Weights of a small GPT-style language model, trained from scratch on English Wikipedia.
Size: 15 layers, 4 heads of 32 (1 for keys and values), MLP 384 GELU, vocabulary 512, 4.46M parameters.
Training: a variant of Adam for these matrices, 82M tokens, 5243 steps.
Each number is 500 + 50 x the weight over the matrix's rms, rounded and kept within 0 to 999. Layers, rows and columns count from 0. Numbers have three digits each.

# layer 3 attention query, 128x128, rms 0.133, rows 5-26,37-58,69-90,101-122, columns 0-127
534576553469533515446424472548601523506518440418497550474501503570503525467512466530500482475522502488471480536556476453558506455587491370414510416555564498561523407580533528461404493466493474468564592514510516430474528561546552528439420447557421476555537596444522489483445607582505475532471457448501529428554575525547577491449474655494597381415465487579642468477486499576430338542492
623526552547531379363443432570527521460556401548514484495526538524487457460534540509534377461497513561449478541540464483518507467392389454488485470508559554511432503509560488518495511442558535504509516527513503474391545461491529524486486540521401479493548548499570516535478551574478396512450501446466475460554552527520591475529493546611517436484472479497551481457473473475446479469525
602401495599442340520582483571364411392458449728557429535398513350526510566499521516520502566394492482445492453497497541480578533430434527564410638383346521406386619406526447504561464570494574644372388581337423607501505477432402452528512590484514431467476330606417588469635540441418526334459595535505454476450507473464475432584425443545414514577541553421467480492559551434566639395489
568461518504520400491451479527560523497507500549523475459548519515577437474478495531492474497442538622498431485527504491535475532466483446461459469523522530506416510534487503494511518525488537507521547595558474423465586490527500551526511516499497424479600519538511525483516521540482457528453495465519495475545504583499507564472537611575481490537545526495498461498498483533504452512530
491336481540464579529598615363385487430454527549526556445521505471521549649426460501460472577423395501546559361422550520419510577513613539551481538451405561495493581500470504467513588629554560507348393555513566597544441563458412488554439542529461490529525367562416527529441468435434591362591482551472592427437556371391427451617404425471469509567470478479537569480500456479526560484571
472514525457439437541468483580546467428496476551489460485458491459515522432532620497573594577468510467566495472554443540590541442459470489598496524562499500505467497496447489477539450466480520613505544611460452488486553465566502512447513542400530484382531550528440592543510514511510438517398534527559475474607425631502493504510502501538470522559575525474451516464425491468514552433365
548506444618460533558543453455468487517405496437561534405537497484588510553434431503478429415470385453536470537456555477374479548483575544519566505443426431480492522554438516518512544585503469427446450421502510436525487598552468461553438470525517578657530437559452462430549421412583540472605483506458583465426526416462518458526483568454443510448396425532533559496548504594492483571595
438503531429542531452494515530470586505545518486423458561523498556413507453515525560443517602555575494466535491484508473494549522541416513478514515487600490535486455472545513467535519523518488523528539491545592469422511437432511493494482508441499515412534491442543450541454533556424527559519443508488499478540500504516548527467528434441542471556456487507465466564495467450558485511492
513501468462595480407397432492555535554546453540521489533497493556513484467548502505501453477475556569522463556533508492544514466462484453431475491535543518531485490555530491534475479462492519502535534551556483466456555493540533537507552491488506504424514574481508511517488542528459449550439489491466462493540456567561511551487558545555532488505587498513513399464465544471496505503476
526482451553460522602570501425491471448397534494521510452520525496527454554401392504438470459471407498537542460424540535412477568557567540484486528474407486466506516494453540484503482581466486480467449501455487520549517570509461466512473472539520524614546421539441506446534424411540585435582451504476555457434561451415485477533481528487461511471407471486569579475570482579461529504579
547544585465443471473576546573458442421475579478520510591557542475520520405588550411597470571492525393419524450520509541534530479521370544598515527448537578445505424424571442530574481444484474547543497446426512509470462404374569439483474610434521430554482495492510570480469493560531507470466528462533459527576533534428453427493516477591485589508516493557428542512573459552618522373480
489545506543477444463522446524494521498490541480524487459493432492536452433520563470564498500485423483551443482533498537540544444417471490593579460480503493538475456514521487513509494422515481538495513464492405520500494502546508473586545460444515424510485577504493577448490511513607423528437547578589485507540444557538484445491436588507427578505553580460458550537478541518495508484456
506471478527485503539482521502461450588487462486531535476536542484583545490539498471550452411542518456452500511454496457478407548437528474493455509521494546438543566513422456552497523547495493484424387523476534485472496638568441520477496488557487556546498519549488451554501443437547517476565514502461544467455504430507487516553506485465495422440482490486502490356474532520443471575516
535439474455556542530511495468511566439489508511450484473563568560468428527439438532436443506445493600544517477459530484411510583560537527440436536438505514565409481554531539464448515556548465451504496544567520520519482537468527516449483434560429448588539433433517452450475459499438519511551394442396548466424546430459584534487550551484530450499359510556531490537551496572410495508621
478562511439534468515504507552545512494528607561475442519401457475407508464532490450489542587454557591460519450581501525572554452528515471440500523477478518550493433469557507525457424433509535549554574554463485510541538418494595445520568553472496426371473514455495593482531529567506476513384546494536422514571478574474427503471584505621521584510580581489517533525497492467496551474445
527532523504454480462466484513542444580514482471484486459462456433495511525550456475564522420501465513448466504537518554547511433454516477491562496538497546475540461449490462561450482407458542457475489560515493555529478512489478513523571516560572545493474556518514523481510518511571485504448558537501445579509501515526443521570459507517534570443556552452535529445470487452455504501393
589516534535429412509514484536521472422472510510513558482587510471571511368583609400650446516483439414514488499529506540572522463401436523637530460540518533466511481473468404516581490470482461594500495464453399492459502463508473495498492566392520461529503567523502627466510468523584448495427557486577507502551489560491469434486457533524448549489575486542483521474499523573546540407459
522456437508612475455413420457598514527495486510525459458488489531516439557481419555471475444486534661524468511493508504477509540488570453360449466497473500577477513571520528542408450518483514476502520608576474526533535512549470509529546438591513496464503511483507502487478514483489488528478474530435494483435519478531536580534571602495556479459490519447622428445524522557375518584557
554538499546435511481531464445500516571485438496500499464486450457517551504489504517481463452617395429517507555488497496488503515468498534537564455503417469489525507513380466523511555514472448431445453475462480508486561500587447519554516492474587681479465516534464462482571479478518541486516508553513516466526505460489481462549364464468468538479475439535516539453447550452539458543510
510507577471420512483545575612428462477520487448447480490584525440487518481585577469638579527514520407487468403499464483569532442483405482590525551505580546429543498374513477478548440437430533599459483515454458593469410440419475510429455581486506398537482508500514572494451487561557442475444537505537456537568524561480470489501464452509462517498514572487439582502506433536531517380418
559466406549641511482445401420571533551452474516557542415537500536586408521455400560422397402490481644500468573513553496413431578477582516375521463489486469544431512626533499541451509550495487418505493549572519434509578567590484493542538406578478572524570476496509457483530490450516478520543467480431572471449505432522557541484564605493551476470457428533579386484515565506417482611624
528488510531563460386473544557456452529545551537539471557529521501534523438599590485569406537500572523397470522563494463543459496452423458529463461495558528484529516498542474532493493475524531568472523490484532449430472470497465476517516567474448437478481519505519520558438489534541444487479551491532491470524469475528476533505524502522553477524532486501495439457453509473538488573471
431525473509577559420477508545613527546551416523529511529483557568457452445438452538439489507602535501525523564538547464470445482526540443498488480537544525550496504524542488549487449517469487450570476472561515461505474533449610521528476419536451587510476566466457444511501467534546487542460523498466496550547452503576470572460530476482603437504499534553550488489480598486510465507519
487414473427585540341401385530549641435569331481486484563500586604449491530526515555487511471582561510442462521578410405518519486484431430483441528540530536531474464500523489468447413493491485444558466513495463567543578457505615624447497428546472542500490557489543367562508583462462460578520448435500531619527513563532540543473549430562595454528500478435517451530629505510435466410516
606426516543424400521510432491388435406414419631574375469393428337516587570501596504438604604395549526411493450499435540544528484441437527557535594318303437467499570406410390597538366591509577621346397539395400603594509493471478479568550542425618477446346374653391521507669474429517611431480601581581486559474521522447478372605431392512453522584614415450478574602601526449561533383494
531474452397538507422411381518544520453485431525452484547484565557478488474480448508464527446533512502422508514542456483496512509524434479455486590541506554498492514473513417501512447537529508454573469470521485621516560492463615580461533498563486559537507482537523486526528501464477501530464466521501555508514480474555526488506545572529581574516520537401569469470611504484485518350552
539463553556395444544572604432449390375459523592562459470474423377531542647518567447397563627388445442568444411529552574541490516453548537597517507384422481412530534476461454548552509552517601552373447560368533501533359522448446402640450614461579367449482357496380566437492480519542589429491568584557514495490515439384421402605449455533391532533547367480456635575480457445618524527444
546472528610551423472517451545512501466520424540533475542455458508501528466497550506563545506562546528470518443411499502363559510525484525522493519530452515459513515471538509543483485511529581577499458518469507555503514524504518551520528550528499462485470453513553545483538478487452461475510506581528546470522541415496487458554480454488515559521497494365532508484561434441536600422519
513512466491378528588581519427509454499398633545517484383506467432501530568538478444419450520334378472538448508574598501531499462511607536516549471400469431525529516543458500493545545529472435490439490519464522392536393484490439419570441493442603538513504448514406511481503500473625554459495547512522504514493412474446478471511519555511437516502432430631435622550429562487555438582492
498463556423553492445438558562449564539600388409419552510553524517524551486535509527592524475548492451515528445493375511517524495475458495467458545563608548498504433453540507470464524444594496514577543496504531542471544450470474598447544528478390464474518530516586511505425551573437471546563475477525516487416527528494486550457515446477531498510535469472469434488517413492503517498542
525489467479592510386383408505564537511510414488558523564476469559500521494523495524553500452567555544496496549506452519505529486454480492501496512574525492487545506512507468528490466475500550525556516533549484514510598503520549557436507448512474527486487540510535509503507516476486471535492481478500501492528496515548543527479519587536572525475518552446519423427539520496471519437511
506567510530370473600598522462459439427414603567485444411478483425484464520458503477429492557431467481518499470516596517564503513521546523539515508415452494478474510516466510489516481557440485518395470491428479449467361487481476379558479545463564463527501433523415519456548462453588549454467514541476454506536462504456454451555453465505434484491468467519484604541457574499549490508475
506480561534532492510550508536471567546541458467501546554516517528527512464463440489526458491596439496452559451470520459424454517486430479469449469554481583535444498438540460492512561527573495436479472446541501559516543532493482537505572557601427489517495496483606538475530489546392482497459504433521532480544601475478509457527502468465445526494527444511536455487554407486492494382511
573440494566525457480526457533526538500501506476580532519523426483509527540523500478530496481450521583551489518475534557470535481432597529482505462553471460469554462515526479462532529487550481502529584499521476541532514513467434516483488500497546473494427456519559550452537455504518472473434479509531529469531492450504470425509386578441465525452420516464457490519480509480560527415538
490522470536458502521506500504519435530498543518484444502539539508487450492602466456475429528451501472478470548504551429494516532557497459561502452470493486510499585528429547522482479511398453494490499547474495356451428539565551435468414443418583550499568581490460477603513491452594515514472552517505449488527441507548528536500618505590499478511503472515504536400509580564447506588446
555521603448416402517515552547471452410553385536432508515542497432536497498515522477486524515474485443528486430491449552666486527399452515537443566459530531427508461425501424416492506472495566561462477529467418523493465431484472492519494599494441372479512485545512566481504468567455556468480509509484463488537535567460541463500472442530427484502545473505506495483471488497522523434483
506523528488557521515522473507493532536481495505500573481438511530514454460358470534536510469624501565441589462433511503465461520548457471430471524510424548566457447472518435491501464484552546461519456447544476613532599491467526527526621543618410488575441471515520523466527487532437486505483505503421496458490534480530457513481418507466540558488499600426575475507504493467460491448587
493512447562487561516511475469547471555437644521511512463456537508455487504467474523488523472496545565525488562543548478461483480547560462493549481445477480536468483549461560508462496493449440450518508541553536444526479500510536429466475410504577590526507535447459448518540504435600481520468489501456467591492446521559490539474480558516516460499399585534488507462511569467449424587488
576425521573502439485552425524527563479553498487573525535567472528534513485539470423543415480511475491483494484472588489455527557440500503508503427521491539498503553490482459468536569529546461476468503476499471512447508532542402521513459526552531515446485489520556564489572392505494469461414509463549569402598542429490506405557493537477435563486500502477539477453577473500539571380504
540523474471465489501447450523533432425469492563476506476495519487454445510480522510507505483474583539475491573494496520584536536489544495559465529471514447478519536512450502489452409472389535571506508536490448469497484463498543433425463482434514464522504504537438506511532492447550559519450463558396424482491439574528485494462449539539525485490485599435521500425484593540459512519489
485489427491460550461511491436577531561466608478481477436523468486508606557561462486432503510403450510555461566583559511526507437492593471468577404456486451558524461572431538401478552502521398432460575550527562450517478502494507540492406385439661592452494535450450444529496489496591466511491466470558508538524434464526538516514553515469487472453373434615423556530428528502514424579476
520501537614490432560558503647430518570557475465550494536546556486473485462508492474570477504541570515491455462425530454408524544470416485550444526484483521443448496428510557495513519543464507513513511447490490554430492530509456517421498584509482445472477471515563520475516495534464475494448478505470510496527581513467446489473464434473427544514525544491516415520547442548501507442476
529495438398459517482468440406539472453438517546457517420513521492503436539507487488454414476429464513518499553555475523602512503478541522513544529483529484535556505558446446517476432463451493495511520549500502435531497417477505436505496484470532545545554504549426509559508501452567550506500504519479471507496435514532535500451560599580575499500488519498487511431494574513501486547508
483458464465574507398449421537482533575584442432519527547563600620472434498533434513581403392545512510424527548450425425435498570556414477532424463587560486493498542481424524538483472471475498482568563497482518496501565515515510569412516462534435583522547557519549504610490556490479478550472471426451537458519563513526474560459547540574601499471556542447564426439610454556404531479495
412464575548486586633545638539461382556465533483517503588466542499321485479561531475519611584554495512455606463457451544562533512563405505522509510493501471438482545388479516431506497548596552492453511431516591477476424625436516557436475498493444523510408472497497597569436505521432564494537466507518484501454624487432418471469489458522418520517559468475477476448500432435623562478454
464625605502483498517420491574575521611523461399428535570649571646315510443495458536596513425523520485490455582472521519503431487443447432502458490544573480544404418547492573521412487438510496490550528435563496533409430551574587627331463490565515434544481566434593424509425611504470458557451391402484551431580583614597590545499559443509534430456454448557546440547536496542506458440488
538505518527548478453476428505527541469535512450476495469587478539577474464479497528550438401499503523521415562557525472462399493464503426493481461545563533469543463549496505530515565403485495487567537532482430456348447455567551429435426534547527417491496551490545428513448523539522428496526431486516535507584410534621558587499516548541627484476403507543548445520460522501491423535532
546632624448418486400404431556570553558677357321468623622559590629464534558550485528600582374588608505466475579558418514477484343500434433468399479544624469449406474438416519531505455430531428377598505404538381533513420553579570639439495456494504512504577631416703494534534548542481402642458345340507560558530622611635637459578511444487443295405508456550531468489528417470457465344463
456511467513560535454561493452511548406417503501533554414548494484577386531518482504526474493522449562520469489545607495539438544519602530519529452490494532543509513580510501513469526485401505495469519555467486478440495516531456429511435497505507571462490475498460476442505516483554573452464507551429557436549419447523469541490509556486527515521502483521588471545408534524452478576581
470477474422520583433426393424546610520596421501409514548472527517454446474523529524574508426568491464495523563554509506539525364564415481489548528546527447493512436464466426532475397491509501509574529551496504533455482485467532597493454494544475456449429549432482526503506496536439541588448480441462395629573428562558479511509529430542580524430575538468460431535517532497500467415355
462471505550576483515547552577464527513440483482538435458562484486565481462457490482424516539448531564512469475492498447508466556499566519457480473452462610496463519531576570504532627506415489474430523462498497422475496553566469392500475496453516467460604478481496469518477456491585491436514491520503581398451486416481522537455516593464476458573417510512506541493443486486519499590632
545571495518510493468485507432565556560521448510457611499540475553516528458451550521580414539566475543551404433523568486389508484446446474446597473595514437537438512562442425521525463510436428525542511572542583470496572438505483561527549426582545552562425494470467417508499585512463510509493571543513490508550515524548499540499454486459575528485462463597575489599516527531468533477481
477553568482358479479461507563504453550598564475486546572439555535508581534561492494535528465581559440513601513490449540525499410545456484530483524494524450483496523461493561501545464494569471485515466460515512567578476510390509607508511535447544530547542518475545529543529513490451503570478491438544431579514565521521469436529470441488424453456565500511451515475583429465540540421450
514519502510535491536558529510502511422386522512534476434539491473586446539498445524467480497414484550539510511492552577483443557520607516515484502491479528501549512540512544495479534471465503510462502488489456435503507510553457430505444463506490533476528477531438510426486471483561536425536494529446559427499430442497536547463576587518503519532470485496584520524413538565482513620583
601418522514538472486437491553457422411567462536521487506485567474378565498483516533545545563495417470412432557475499483579549526439441481502433492419483613503458510435459370520487522532562596503498424435513454438405448488493600475419532588429447426546459502523479526523459410533393471482569489410511525446482539495472501410572520502515498472501491409518479500429564466474481497432416
543442476436486495426449521586415525474641505437510479503499512519449542511441512480521552477514509568556577473473479379576541456508414499459409506439515568502429558378521494469620559509569562494451466401524444648462401496396479553572436572400571374544533534439503498544417460524476482538468536392533492606528534499465451525524424517473467494496601469490388436458533465463502519401502
392523496567495501610502490485562507621415553504500476474529537491545434498522393502481522442466521431489511596495457573537486515492597515527516539530499413409528463557609573527456501496411467518505504547500529347517564534549470508423529508462506588440565486516532502494572467470538488475466433598427423481454445457458507475453586553548444475436555662454484511486444489491545441575518
594573550507493406504560556477502443445467548511565590410539461484571478552432447560559513484502441533518479467531585533505426554489595506527461430526460482544479532501490451483505531472469535560465467489454489470496549510569455454467443559513520519505505491540476519457507527476488555406545544525426544438521455473512515480479533587527507496485582493570613476536405473610479505557573
566447524440467555443496453516441446427552455505492508554477503490435554580540556439521605505534467397422547458507445509501501457546449499504425480436529500486516495403402470462498466502671554447508444438493421594544415472470557547511484533489427489489448508475504546484492503491425484542530530376525484580508516528491500419592472392513506472505522394497495521402550507478494493417429
450479505520438550538546473512453442460497550543488425473530548467444485483580460444454521480436488417449552598421474565540527505485546541544516552444535419488601478518559543409466464567557496506536500472517467470538464464482508483465598506425461512496505507506518576455513438487567442519486489570586421507446479502453551503463534476539437539513448498478407545397462526512536489543441
568423473502475468460465476571467489452597482520515508529477570498482524505472452521529518491489460510486521574470504455608533481522419448474459546452483593511385557459552450530516542540557545515475439467488458479411443526408537493477508611434476456583496522444529470549463436508416428525537481420470528484488493491508477423547521528497489427499572432477448476488573407434527535446413
528561502479378501492544507548512466504505613506542564491528472485572488550501420479487522444522504481499604502495508585459449482528557572531491491477524364483525509526494566465530490523538469531500482490513477561608463487476405559495450475460535624475523527496542567462521512465555520506470537524517484534474505469532481499471503515530442487489609492511495505469417490491516548521526
497560518563500513500549556554468484553434445499449450458580456524538508482478536486489476505434528476639491484462542467525436457426465482535500535516530558543413541530572540503631545460489530472410500386491499505470430531551447436493488481508511443550589489480505406568475538481628503491477517479480565413451508491484510594444424507415445475559376479491457518494506542495530489509608
513434428521546465493436405483510501438501503542462454501459569458394406447479486502537406533536481513444480580475469505556607528434467477471520496520499469475562455507589367579482480546443567515521481531532499456400562451458498503521536523465458474556461517492530492546515503568452463522450489560473417532469492483472477469514485553630536490515572594415422439440506514431485432506439
435569545458422478513564590571499508538479545445529542494527503481579494535488458481453536459503554530545550450490496555442426499515563543484511446502528446515491505528507610487559523487481419501467505428511473515614449542475407514492461468464560577498554517483531473468528534446561545501459458495498520478488532495522522530479463533425462450496471476566525537523441486531501542537636
428507485428494504497433469602495479655583565509497494536468572481455511488509456494513517500554514504416523594491427481563599477550424458486544518472527438453467508498530451539447432543481480559514490498539439479480453508394518625433511497447518547531508515508532512536531547498464428551489465474549445553479500561459464431530483438506573485441580559520439470478488539413512536447459
512506551622565457632557620484523370616323527460434586643600570546590358430302486501450547540539453501492479506330479532484442568418489552488352462571466559564424425525478511630447558462442618520514498383597511481418423626451539433379413510515470417638423541444496528546413496575411376419527454409405579322541452534484381534473540568636589470416531465592489398461408530366527462572621
478517525516457567425427495599576554563507417466443505556609506552472499434556482458447440440508610527470441499530489507478453426473496532445506446581543521583453408552443588527465466433466486391575549497630419480421442438543559540386501492545477508462505588472569522535462479552530445645463449427476546526509522608545466614492571550542575479415476407570518481507474478462490467505477
483451458426416534402444339552510602382571590562605465421432422476443645571682506425514389466402541505491495520587564508492519440579626502392585517392459497378525519465448537472573449571608466520570498611485467476543605450530414531576568483473454537425546455627453481484603343423459572586460547604590433533468592404491540464523501522446464519531486514451519652449604600513595530455439
528540604461537498573427455559586556580496364429465537595577563585495349446379406523525507379526586503496569586393421592437489444428471450474457429590528603531408414385451526582467495432438543459642575527561389525422459479509574551424491512608451445386538612452646494472467460613449367560467385406459512524520592594575552574435576509646612464376525545487538469383495516506471531453538
471487473487448512499528438541450503388483538565584513386490556469568468548571459441534485474448459471492520543593517481471519513565537519495565595418492456454616522513516534470477466551524491581455509549448487502545536473520399464530443460430489611479533484555422503478545483438559523483525512548503425497477444460472537476470514524389502495567481470437502576545520625530466543508521
477496495409568556518410420491556552525596433479498481599443517556398360388420512520494481510597616551439580507549431433567524501519449499502480505439479603532457532420471447587452470490502560491534504509567502604422536447541547509496587445544454525377500551521506559536553433538477506526472516512500480597442559499535547485489475420601527523457609603386543415441541531490485522432455
510556513554437459539577512505457528453447515521549597415544488447684565581540429446579495446397351456528441519489536543497475527555526503513527556524503361431563468575560571473541487512545427585433523486417450448574512493473384441548434495435499471529521449436449489436496534476548487474489480522488502395528449448494531491486492582389486488511437497576469558492418543558492534541541
475508506513569565415500461545503516520557443530463417426507523522406515503574512496463520499587582530446539487623552459452472482483489487511587503551492433606493495440429491490515474456424486483576554486508544520468570412450560498492512483487429558528507488512464438490529502493516492517545552511504449599518523521502517567455555547491514555468510456486511532553613501525504492454431
529502518466454457478450517517529497555497428504503434598473444555444524422500497496486506485547550446568587521422476597516522450443463501519514488517507536565476497468444505567507472516522550508554509467519462521491494515557491520474503506553533475502506573540564528507486505482494496549527449497528480517457537552559427506485501416551473516436513484526475523437546501427552481445499
527484495479449482607564501482456464413462596511526607430532517452599500541408427553515495486389406493487496521472494501481514506523527516492457556435529453415536486552532533415473553554570493545410480542424503474533473532503428486501455517446527509548512478482518539462486472497475477423521485479487517414459454428493567463489435518448493430571458514494486501485422516535452516567569
455465468477526499560489551463502535555569513497511508594470546482431438509459518509480463591466541536416525490427468445567531497528541505461482423494468587487457571416515409458485555493500532428463436494544519513469525537484541455576521585511430492434537483531549544491504444569393524490489521491494495540549563484436478463561499556568522483502558471494527448478536438471485542532486
515506496405449456526478513609536581559594426506512480595403467517474421465523511521559469475507506512518560522498488499568570488508505521425474507485489539551480493469569447614563520489551525628524544477546435535543568476494441462541480501509486511417542529524571569473518569517489506574478489486510466567532464508458452485457436561525517498435589517463465462446469553451552527491573
519503492615458458496549508387477486454483565476530608499551466515577498543504422462554492499527478489461470407432514521516459555564506525545465530483519455408531548523439579466492505540480486458465442520449508477484448477535521534531509477473466428565568506445492587541484404499524481469443497579523525472529517463506461489537514497503412472505504518509482580423480458523489508463468
491524507460439473437522464572479500475574506520465504481521565490486508492534476547540507474481500510515476566587501473514531454489499490498486551481535389475480481452559568397511506513529399520493514546465556486517497458453496554464442463429538545553517509507520502543501509484444469501441530460456439525459486499476567524503418520476465455551530467465448479578468503518432545496493
493469498431553548545471494530524526547442477536461426637449498514376463416402569554417555569528608540464559488473417431551602480481491502477485408448473718561428532449500396487402470447514591432535458509504492572452460537525628491474556532548522481418421498522556524525511495537389544486483513490477543532485531554527482493500446385644537523491555561432517406535526472432495449470489
504456487582487543528519592391533500545399532491534531566538465497530481555457478507459516498454471511521463424363494514440497552523488499496413448496513577482511543577533547497471516485527538432494446476513445494484501509551508453474524519552522451446459491459529591474465520493532528486497484518481572426558442538464444525535497524546551515533475491547498463447422486474555502552545
483500489474520400590479515534531548535623417484554536612454484498479381446481471504592444499488545514461567506433452542597589512557514590462496475499494524422457530422527465528526539503536535548444504464568487528495560511510414463579506496549430506393595545530532600460515502555444490535506480519495440541513533469446468452508482554516467451467568467460500499413512526502495593489534
584468522476428444483497488527488423437424506527518491537497463527535502464470429543495564494515484465504536539445474544491521475435470525532434599450512511484476488487447540476482476536527534543508492515436484463536445502529478518428501506509584487578506543507532590510486480463508472493483460435482510519430497551534451506479434457542465504525521511467430489480463505491537479483524
492550512509475525490558504556521582547454447493518522448548430499601575585606447409529455422490431440549402485499538573491488512497513527473542488560519404522545441622562585476562462471545441529523516493504417497581532450503379466544465436467550531444510483434462421477486572491624529561515480573472529424565430477531522519469591527374517507503408473646478558519401585526499496514541
472451445571536457504454480423517450505596520474564534530508582493475360528464536548545471566542546541436458453490516403541477560541488530464414492520477540436457577426504443507562572525456548482423429490535571481434578532483548493585537568502424452487581482491486579476503503547470519522467529507471496542576527497417454486588487588569460510512555497434472436460538473498529535445450
582500552489401457502563531566449493472425494580488483479518474495588564515554434480498552434448422475539551514443502606441539461495454488549529547489536465543515458517469582492530473505523475578535568459420460467570453481471441496430446518510549442574495514502523468469463509459511443490499443469520507448469477526554506530435483476439513498513477471535430582516459501485530522503557
542456505548504465428426482525499462476518462531511461563485525536456480460541514455471491530566586512415564429482443501500546472506473530567523458471423580507432557429402457547533459477431584476536514467537486505491459490487591475474567558570494413489525508549509532537509466522487513508544508526547496620493571571515407501512509479537489534438572498432494527462605426478596490413455
# layer 3 attention key, 32x128, rms 0.124, rows 5-25, columns 0-127
476411411547555431586532440598334565418505515545598520459560580494509467529464463576446546504481518509442436535476434380441535555467495539431446473450506536550459599578573537546457570615562478478382406556536530475438509522530426438491558542514466540602538458472560499589499456421440438487509415400499518508517431384394548486395529495498516426618551528460529543499458559485374486469483
494515524443514532459456498424562530494607602497453537552536491597501537527545468459562431432564515484538583505514497527497494488575487501438597450570544543551535485496456480489483499461508452462579489510613522434474459486432549662491425467539563481559498591441507415606424378562532469577564485555552527565505480485613500582493479483570522502470486485513470581444517450416489499526536
515656658456433575416503606458656467592543372448448555554377404563499531493580605376551478498546462439603486463555632694520350399577544448464540473651505458491604388465536505486633414325424554481629666509552495554457476425427535551504427463483516482430483531508473512360471576615533582550437566583481452540587532649620443513588531530447522555361434424635514452583481543494603389487508
556511582492512512550529568488537526539640544531410539508474487534508491507519535454577478460492520504606642431421542542548481495530557444452517510483570584581529549352497538446495514436531497398594526600613536495505532391467490577542541509493520490450429629560492539542394422597460453494664512465530491529552542488522539566528489458484596476502486480574522531449586459432515582613544
558509529479494492525523481512537435455434360557483450502446459388578511500523532489500561593431468511494479461502512514541508501453495556557486612412478513446476554482464436467542457484456541566365519462401470516509553504580430429513515545476535508395450424642415649365612473493551563318447622530501511435482592506494542430584432536386453562496531459530541483488549540561595552456508
438439534470523512500587507511418552525556516563430493473563513441564457492468590488548509526510514525465584406441531492500466574506471448531524555487527508574493539391557472443442494490484453516426488419469556534427516505514476516495485471449426532472405491556512443494464499513473479342518590476509476492493488490563533502535469403412522508566534509527485532471537548491482610550516
555483445534490466491437468497476444488444457396562508479547496558546569467490430496509510495444454458498465541463484485427527461472505496540434489467483457409426431588469558486544553558518507474501463502462464471497509494542500487543508516488485515514609472496512518487518507432561499552502424491519600450496535529515531456487544556501451485474485503467501455497522436620505387537470
516511495506564525429483425493549545478504507545456457538482504482498542541530532483480465519530537482453537547529544502480467498538488513477570526524510530520544529494523432461477405467448439509579501465502516488502516479446458531451512421470579509567491460490469483471613437454540498528495550574494459524517456458495505538501523501547517528594491503527531476490526580450511502455511
557533609439440442591555585471481460481581508571422541527425441458563534550572536458529522464484462477622612407467551590544487490425542492476568493514514552606575591360484495465505530383558571490466502557498533519535476443436431522520528526501541504485434551601441519487457469575450515410586569478583461545489550488487518446519441401448458504482578490544449559495542462446485553523497
479493438475506496548420466536545505555450452415498487488600537517450491436424419580467532474431525579480442529512451465508513514495528450489400517508505473415446431581518539512492539566496522471542557494498438426468522526555593469472508597525456515446558484477537563449493533469503480579469429419450549447492493575488545510470582580524487470481467498467507466519482457559511446466503
508408478539551508426559532620529517493529480558560494558526586536487421455481513509568425528544467486388498534525469417556562520642442473547465393488464569519509571482577486551547474566482469468516489434497461386419466562435597490542554602480410477381484477471516479546403398552486532474553483440485542415598505457410492483602488504591560534483514492495562445476470381459477557536535
527491526573503516400535530441459494568532415428493468526523466480497471561491545494497467393574390504520540474511504496391504474499436477472519489482476545497490506473528591549543534449485419399433453478490547565440541492494456508551552471453504490455473514522481488509471612482493478461530522529513539472476582486537533443522455458456424445487565500484538501415611377552470572505561
505484491544423498589473516543473485467508556512543531474497504530479568382552452477584524534512584476441457467450499535544520471449516469538454521520501441477515527566368501482457555561528550582512490582530461510520541552577492481468453458502492559549565591514498507584480455474501485490480491476518530486509503536528526513414533525503507525461450517529478528453428586495544475509476
502536485424478512476404454598590499584529437465450467570561522508450525428512477549479536527458553547461464597530496507587510454483484441510393548534631487519490518469558487505511425472510510528566609477504478507489499432466528500428497582550542473416529527483526575449547527533536496617377483454448403553487518547543554510508531560499467511461549531486520422499490465562495490426501
497488502512540546519577562464493560568502547580466556455458542469446419479465551522525485517503460559535503457470475464547476523581517487450465533457534524594507507447526518490467490528506552473426474481513533516515490481519574562479555575507441464427441515486444448459414511519476498446504434466471431460498513515409452529491470408534544466461571512471538540519537443497497542522486
445464505526454509514528559386464490500485536503553474446535470495498460513468424522515513499511458506529415504481512487508454509554542557469538419506410514491518547537445560542499527533477592481444492535516488525450472545496538488495481475534487466514506520497454509498413445522488522482489471584501506463464473519418416558440468532554518489430467505467497583529372492468474573558478
515438509510524493407555516609444480486572446490498490521595535479572491579522506479585393465518461503441518460490487476487562543490409442552467431475465583480473580477479512540494552472525402457487495433488512469409460539506528525509493508387420504394446554539549491562448493533471489410563532424557565417568571467532528447569482517459477488548530478540545453455522381539494573525547
467595534462405458620422512440530477609502526478435503526510491446447554447452453509454559463502568565600508468441487572551509476390526462446486554507544472537478511454441551487465481459486590487512587535583473587526507472507530517469494494467567519488463604586437521454510560487460495512431481457471471541381553613563534529374549551480451435464508498472466527487491521555531602450517
519439474482496528448500512341456464466463448436498497443525451535543542537583528469485506458500407471591423476500525495394440463577486544484604436516485486408507486524395498454532541513458498444458475559421465491512466492524485495559490493529514441512513457485480473484542453485568521534484504549558598475521454486472469438504478497483474480511429478500447550564540476517525399563504
412442490562524468406539509582533510472549484506529422479491579485530437482500532453569404589574535529417442544465483443500530557575456505533474419508414503452490583505457531569474497468490436530490485435579542550452536588392540554450499451411470519508499587462598405577500499510474477482457529611513482470532528495563472533499529525462474503547515529496597440508431456475493596454591
587601511466445446650412482433530436512492497458467484522498471477456530469530464519468556420441480490599541486502514566488513440377584513477483583505531480481502499482453521455550515466517574453570535600536450476541546410526478454515474554531540514541501522597404597442530525513544491586516497479472531589432521537482548502496542505493481472446488464490486547491524516544487550514489